{"head_dim": 64, "norm_eps": 1e-06, "rope_base": 10000.0, "tie_embeddings": false, "init_std_qkv": 0.0305, "init_std_o": 0.0, "optimizer": "muon_variant", "lr": 0.00325, "schedule": "cos", "batch_tokens": 65536, "train_tokens": 289700000}
Each number is 50 + 10 x the weight over its row's rms, rounded and kept within 0 to 99. Layers, rows and columns count from 0. The size before them is the row's rms in percent of the matrix's.

# layer 5 MLP up, 1792x448, rms 0.1, rows 1393-1407, columns 224-335
097:55 41 78 40 37 58 61 54 47 60 68 47 52 59 60 71 57 55 57 45 49 63 53 35 46 38 59 77 43 41 51 48 58 47 55 40 35 41 66 39 47 46 49 29 62 61 42 41 23 50 61 50 58 53 34 47 48 49 63 48 60 65 56 56 50 51 53 43 62 45 51 48 46 53 61 54 50 53 47 48 47 49 39 66 44 37 57 54 36 44 50 45 59 52 57 47 45 49 54 51 54 50 60 48 44 49 46 45 52 49 54 54
100:59 55 47 53 56 42 37 63 57 49 69 62 50 49 42 49 66 67 47 43 45 50 57 41 53 37 30 59 67 48 51 46 41 51 47 69 61 55 48 42 46 45 36 45 56 39 49 45 41 49 45 61 39 52 49 48 53 48 31 47 50 45 45 37 55 68 33 24 70 50 61 48 53 46 45 66 55 46 37 51 52 67 41 43 69 52 44 49 54 42 53 53 33 39 29 44 53 30 60 44 53 46 44 61 47 34 57 42 52 58 51 51
106:59 55 42 47 57 64 32 49 47 59 46 51 56 46 54 49 46 54 65 50 47 55 46 60 64 52 63 51 38 60 55 31 48 58 41 34 63 36 72 41 25 62 48 56 51 63 61 55 53 35 31 34 61 60 59 48 33 51 38 64 49 46 32 62 63 52 43 72 39 56 46 46 69 37 63 53 52 37 49 48 44 38 47 22 74 56 58 54 44 51 50 44 57 43 39 56 46 58 35 53 53 62 48 49 51 40 46 44 45 63 45 65
093:52 52 42 54 69 36 56 50 63 50 53 47 47 49 65 60 48 54 42 70 58 68 65 65 31 41 66 64 59 34 44 61 50 55 56 43 45 52 65 53 44 72 57 46 46 53 50 51 49 63 52 49 64 59 54 47 38 60 37 44 54 59 65 46 42 51 47 51 36 32 56 55 36 53 53 51 31 44 60 50 41 54 59 46 40 46 29 47 44 51 35 61 62 51 35 45 53 36 60 44 48 56 48 45 40 65 53 48 66 55 71 53
091:65 48 55 42 25 66 38 36 39 51 65 45 33 47 66 72 48 52 46 50 44 53 68 45 51 36 56 64 48 48 43 45 59 60 47 51 45 46 66 67 54 55 48 47 44 46 58 51 27 43 50 41 64 33 46 57 46 48 60 55 47 46 57 45 41 81 62 65 48 54 42 57 55 63 51 34 36 57 44 44 44 62 50 48 39 47 64 48 60 52 42 31 54 47 28 54 36 59 40 45 54 36 41 37 39 58 40 57 48 48 59 44
104:69 45 54 37 62 52 57 47 58 32 37 55 38 55 44 41 56 66 39 42 57 71 58 45 37 66 56 57 52 52 61 52 48 52 51 43 57 48 44 48 57 66 77 47 54 52 38 55 48 32 49 44 61 37 55 61 52 53 58 33 63 39 55 67 52 45 56 61 60 47 57 41 71 48 53 46 45 45 63 28 57 59 44 59 44 65 47 50 48 42 40 40 41 70 47 38 43 70 49 48 39 49 74 75 58 43 66 60 41 34 54 51
097:39 55 48 49 46 43 49 55 51 45 55 42 47 65 65 47 55 60 45 60 54 55 38 51 59 48 53 45 46 33 55 46 55 44 45 56 53 31 40 49 54 37 44 52 26 61 56 57 62 65 53 45 62 58 40 49 51 64 46 61 48 54 32 45 45 69 48 48 43 39 53 64 49 49 48 36 50 39 24 44 50 46 57 42 55 58 61 40 37 36 46 79 53 51 40 52 54 54 46 52 33 55 48 50 54 56 57 50 63 58 42 56
098:36 45 44 55 56 49 58 62 39 55 47 48 54 48 50 49 40 59 49 61 59 41 49 48 56 56 71 62 58 32 39 40 51 44 49 25 45 70 40 60 46 63 60 52 47 38 52 39 56 60 67 47 40 55 56 54 67 43 59 45 49 47 34 38 56 44 53 52 62 28 43 72 42 55 41 51 53 36 41 47 56 49 44 70 52 43 61 51 51 46 41 51 45 36 60 48 72 41 48 73 55 55 44 48 43 58 55 40 49 35 68 71
115:61 49 64 63 52 37 38 35 45 57 58 48 60 65 61 40 54 49 41 35 56 49 38 79 55 40 60 52 75 46 43 55 73 42 47 32 60 54 54 53 45 39 56 53 64 44 46 44 53 52 54 47 45 69 46 46 32 35 41 43 51 50 49 32 48 48 57 48 65 56 28 40 59 55 74 52 59 63 49 38 57 35 58 59 68 75 53 55 66 60 46 48 46 30 50 55 56 32 53 42 55 33 45 53 50 44 56 39 54 57 46 44
119:47 43 57 53 57 59 52 50 45 59 46 48 53 53 58 46 48 51 34 47 42 37 57 40 45 53 60 52 52 44 53 44 57 52 47 40 57 47 57 35 56 44 35 49 65 42 45 54 65 33 39 52 44 55 44 52 46 46 43 36 49 47 70 58 44 52 62 47 50 41 50 32 57 36 46 53 69 40 42 31 56 30 61 45 46 45 39 51 49 61 43 45 61 74 36 59 51 54 41 43 51 66 46 41 37 47 47 59 64 48 65 47
096:33 55 68 52 68 50 43 35 56 61 51 48 43 49 46 46 41 44 40 77 48 44 48 52 68 50 54 44 45 40 54 59 39 48 53 56 56 43 37 41 46 46 41 61 64 37 38 70 57 66 40 54 43 51 50 39 40 52 30 40 45 45 58 77 54 30 64 64 55 56 69 59 45 47 47 53 54 46 34 58 47 67 50 63 49 39 70 60 51 31 49 50 58 31 43 58 51 57 46 62 48 43 43 54 57 46 65 50 52 45 48 53
101:49 44 49 70 45 47 48 38 70 59 44 41 42 26 48 54 67 62 57 58 44 40 45 39 58 42 49 46 37 52 30 70 56 68 34 63 64 64 39 49 36 77 51 67 58 52 43 34 41 59 55 45 44 60 42 62 46 42 47 57 45 45 38 40 59 54 53 46 54 41 50 52 45 58 63 49 46 60 41 43 63 43 75 45 51 39 51 55 56 48 69 42 42 46 78 36 32 37 42 45 38 41 49 50 49 66 50 49 49 41 51 60
097:54 56 42 34 34 54 59 68 46 49 54 36 49 44 60 51 38 40 50 47 42 31 49 48 58 63 64 57 75 46 64 47 44 67 39 53 39 37 53 57 39 51 53 40 59 46 38 45 35 52 39 51 50 71 50 53 45 58 49 39 72 53 45 54 42 63 44 37 56 58 59 32 63 48 51 50 50 50 51 51 46 39 42 36 40 56 62 58 50 34 27 28 47 59 63 48 41 49 50 53 44 48 46 46 42 45 53 49 28 55 43 59
101:48 52 57 71 41 56 65 55 43 63 37 70 46 52 68 52 56 59 53 72 38 44 67 45 49 60 47 54 53 66 52 69 34 52 54 28 64 42 32 52 37 55 23 52 57 34 45 40 57 50 55 34 46 45 64 33 61 47 62 65 68 45 41 57 44 40 66 50 50 45 47 44 40 38 43 60 56 45 57 46 46 55 50 47 42 73 69 43 62 45 39 53 49 46 50 57 39 34 54 50 58 64 64 57 52 67 55 40 49 58 47 67
099:52 46 38 43 45 54 56 47 58 51 57 59 59 40 49 43 47 22 46 60 40 50 54 57 62 45 49 36 33 60 46 69 50 46 43 58 34 72 50 38 58 64 55 62 49 40 63 57 59 41 58 47 43 83 60 91 60 39 55 46 48 45 57 52 49 39 48 56 50 45 54 58 45 44 47 53 52 62 42 56 56 36 49 60 49 42 42 59 31 71 55 44 51 64 31 48 57 50 68 42 43 51 66 55 43 46 45 47 33 45 32 56
# layer 5 MLP down (transposed), 1792x448, rms 0.0974, rows 1393-1406, columns 224-335
101:63 45 44 70 54 44 53 53 51 41 46 41 45 52 57 65 42 53 47 56 54 53 38 39 46 58 62 57 56 48 57 56 49 49 47 66 39 51 57 56 54 69 29 38 59 48 39 34 40 50 63 35 55 45 43 51 46 66 51 47 57 56 39 51 71 31 46 72 58 37 39 61 53 56 46 51 49 52 42 50 59 36 49 39 44 46 29 44 55 57 58 66 59 48 53 63 41 45 43 62 58 67 54 51 47 80 56 57 25 67 43 47
100:38 47 44 76 41 47 51 38 48 51 48 68 40 37 64 32 45 54 55 63 56 36 40 48 51 31 47 61 60 41 44 57 59 64 52 44 62 56 55 33 51 62 52 39 38 47 48 43 75 53 54 57 34 55 51 55 60 56 45 59 46 64 57 26 39 54 32 47 27 63 57 61 60 46 58 39 57 60 53 58 42 38 68 61 62 32 70 55 60 35 29 60 43 47 41 60 53 60 74 40 66 53 54 61 46 33 49 38 41 49 33 62
102:77 60 56 42 62 49 41 47 56 62 44 59 58 87 30 65 57 48 63 56 64 50 53 53 30 42 55 44 50 59 39 44 39 46 44 61 50 35 49 58 40 44 52 51 67 36 46 70 45 53 48 31 48 43 33 51 48 45 36 59 37 58 47 69 45 62 47 53 45 49 40 43 45 29 41 43 44 52 35 36 56 40 42 53 74 67 54 36 52 62 49 42 42 35 58 61 58 43 50 65 61 57 37 36 46 57 58 46 32 40 46 52
094:53 50 64 56 45 47 47 43 65 41 43 64 50 32 45 45 61 75 50 58 34 55 57 38 61 51 41 51 68 48 51 44 43 48 47 18 51 48 59 49 45 59 73 53 26 49 29 52 42 58 30 50 47 33 56 56 57 49 49 56 61 45 51 43 50 47 45 47 36 33 51 58 49 36 62 75 35 43 49 40 37 68 45 35 47 60 66 52 61 47 41 43 50 58 48 35 40 63 46 46 44 44 38 66 49 50 55 53 52 57 34 33
103:46 45 43 58 54 49 51 56 40 55 61 60 63 67 29 53 38 42 61 42 40 53 37 37 66 68 58 39 47 41 44 44 68 52 41 53 43 45 45 54 56 58 44 62 48 51 43 24 50 43 60 60 54 61 43 63 62 66 62 31 60 49 44 50 56 36 42 58 43 50 64 45 52 61 47 68 59 51 65 42 78 35 46 55 54 47 40 44 55 52 37 42 41 60 68 58 48 68 35 53 60 63 38 35 47 38 62 51 47 67 46 44
102:62 52 69 42 44 59 52 46 62 38 66 69 49 49 53 45 43 73 39 46 53 47 45 68 48 52 59 54 34 62 58 48 47 34 63 21 48 30 59 53 48 62 55 33 48 43 41 64 41 44 54 54 45 48 47 51 39 52 54 36 57 44 50 70 72 45 41 60 56 47 60 54 62 58 26 51 42 43 58 60 69 44 37 35 46 41 52 72 41 39 42 46 40 76 54 41 50 47 34 36 43 43 41 28 59 71 55 63 42 35 67 52
103:20 46 36 69 53 40 47 53 61 61 48 64 55 66 41 56 40 67 46 51 59 41 44 69 74 62 54 27 45 34 56 58 53 50 64 54 67 51 31 38 48 49 46 57 48 47 62 54 41 47 47 69 35 67 51 33 32 41 44 54 54 58 49 36 52 42 56 63 45 61 44 44 54 41 55 52 49 51 41 51 43 52 50 51 50 42 62 43 60 43 48 60 50 43 40 57 50 68 48 49 37 59 39 44 47 53 40 51 22 76 33 59
094:40 65 57 51 59 38 62 49 52 54 46 57 73 42 34 40 42 61 60 52 63 57 62 61 56 54 60 48 48 52 45 60 51 58 52 47 54 51 66 44 53 63 47 55 55 51 59 58 57 44 65 74 46 63 39 41 47 56 45 41 51 54 50 38 57 60 53 50 49 39 58 33 44 68 49 36 45 56 44 55 70 60 37 59 65 50 55 46 62 61 25 47 47 42 61 43 57 41 69 41 35 56 37 55 42 37 51 39 51 50 47 33
101:55 47 36 61 34 49 56 38 40 48 42 51 53 70 41 68 57 52 59 25 35 59 53 57 57 54 40 55 51 52 65 70 56 41 47 45 37 60 33 63 38 46 73 47 41 42 34 48 49 46 60 36 48 44 59 47 54 54 44 58 56 64 53 43 59 42 49 49 55 57 54 54 48 51 52 44 65 39 64 42 45 57 50 69 50 44 34 57 51 49 43 38 49 49 45 55 34 51 45 48 57 35 49 41 43 43 51 45 58 63 53 54
109:50 47 52 52 42 36 51 50 30 43 52 39 44 48 55 52 45 50 53 62 46 44 61 53 60 46 48 38 51 30 49 47 72 52 56 40 48 37 49 46 37 36 51 41 51 56 46 68 44 41 62 59 57 48 54 50 25 56 50 53 48 47 86 73 28 57 50 55 52 42 61 50 58 36 29 68 49 41 52 35 50 40 42 56 41 42 44 66 49 37 56 50 59 69 39 38 35 34 50 58 51 69 41 49 44 46 63 65 44 37 40 63
101:50 46 57 55 45 42 37 58 46 52 57 33 44 33 34 48 60 39 33 55 39 53 74 53 48 36 26 48 43 41 67 46 44 52 58 32 56 43 61 36 61 49 50 53 32 54 56 45 33 56 70 54 47 45 52 60 63 47 45 54 58 34 59 63 37 53 52 34 49 47 40 68 54 54 27 50 56 48 47 37 57 49 41 52 39 37 43 45 60 61 58 56 39 69 37 56 46 43 50 33 44 67 56 53 37 38 62 54 52 49 42 43
095:49 53 67 48 65 44 54 55 53 56 51 54 66 59 34 61 57 62 42 35 45 47 52 47 61 58 38 42 42 54 46 41 61 42 48 55 31 27 43 42 49 65 60 44 45 53 58 48 37 36 57 68 52 60 45 46 25 39 55 55 40 39 31 58 59 50 41 46 56 58 40 32 43 37 51 52 57 36 56 31 34 72 52 40 66 55 56 41 52 39 62 51 45 46 33 50 39 57 46 47 51 59 47 55 62 56 53 53 44 57 51 34
095:55 44 32 58 53 36 37 58 53 35 41 44 44 43 44 61 44 62 66 56 49 48 54 25 52 64 48 61 28 19 56 54 73 61 53 53 55 56 55 59 44 51 58 37 34 40 63 56 44 47 53 38 48 59 49 54 32 61 58 44 56 59 40 63 45 51 42 68 56 54 71 29 49 44 62 63 43 55 50 54 47 51 55 27 39 51 37 53 66 35 65 46 58 35 45 48 56 44 51 66 55 49 47 28 49 57 38 55 42 42 45 71
100:62 50 48 50 39 47 45 48 52 46 54 54 59 55 51 32 36 63 63 43 49 35 62 59 39 55 58 60 47 47 69 64 37 57 63 57 44 55 40 47 47 45 48 40 55 51 62 48 61 34 63 45 35 39 59 50 59 35 49 58 62 50 56 53 40 40 50 57 48 61 57 46 40 58 40 44 66 51 47 65 48 39 49 49 54 45 66 51 35 52 62 49 60 25 37 67 35 46 62 50 50 45 56 50 59 58 51 49 53 48 51 69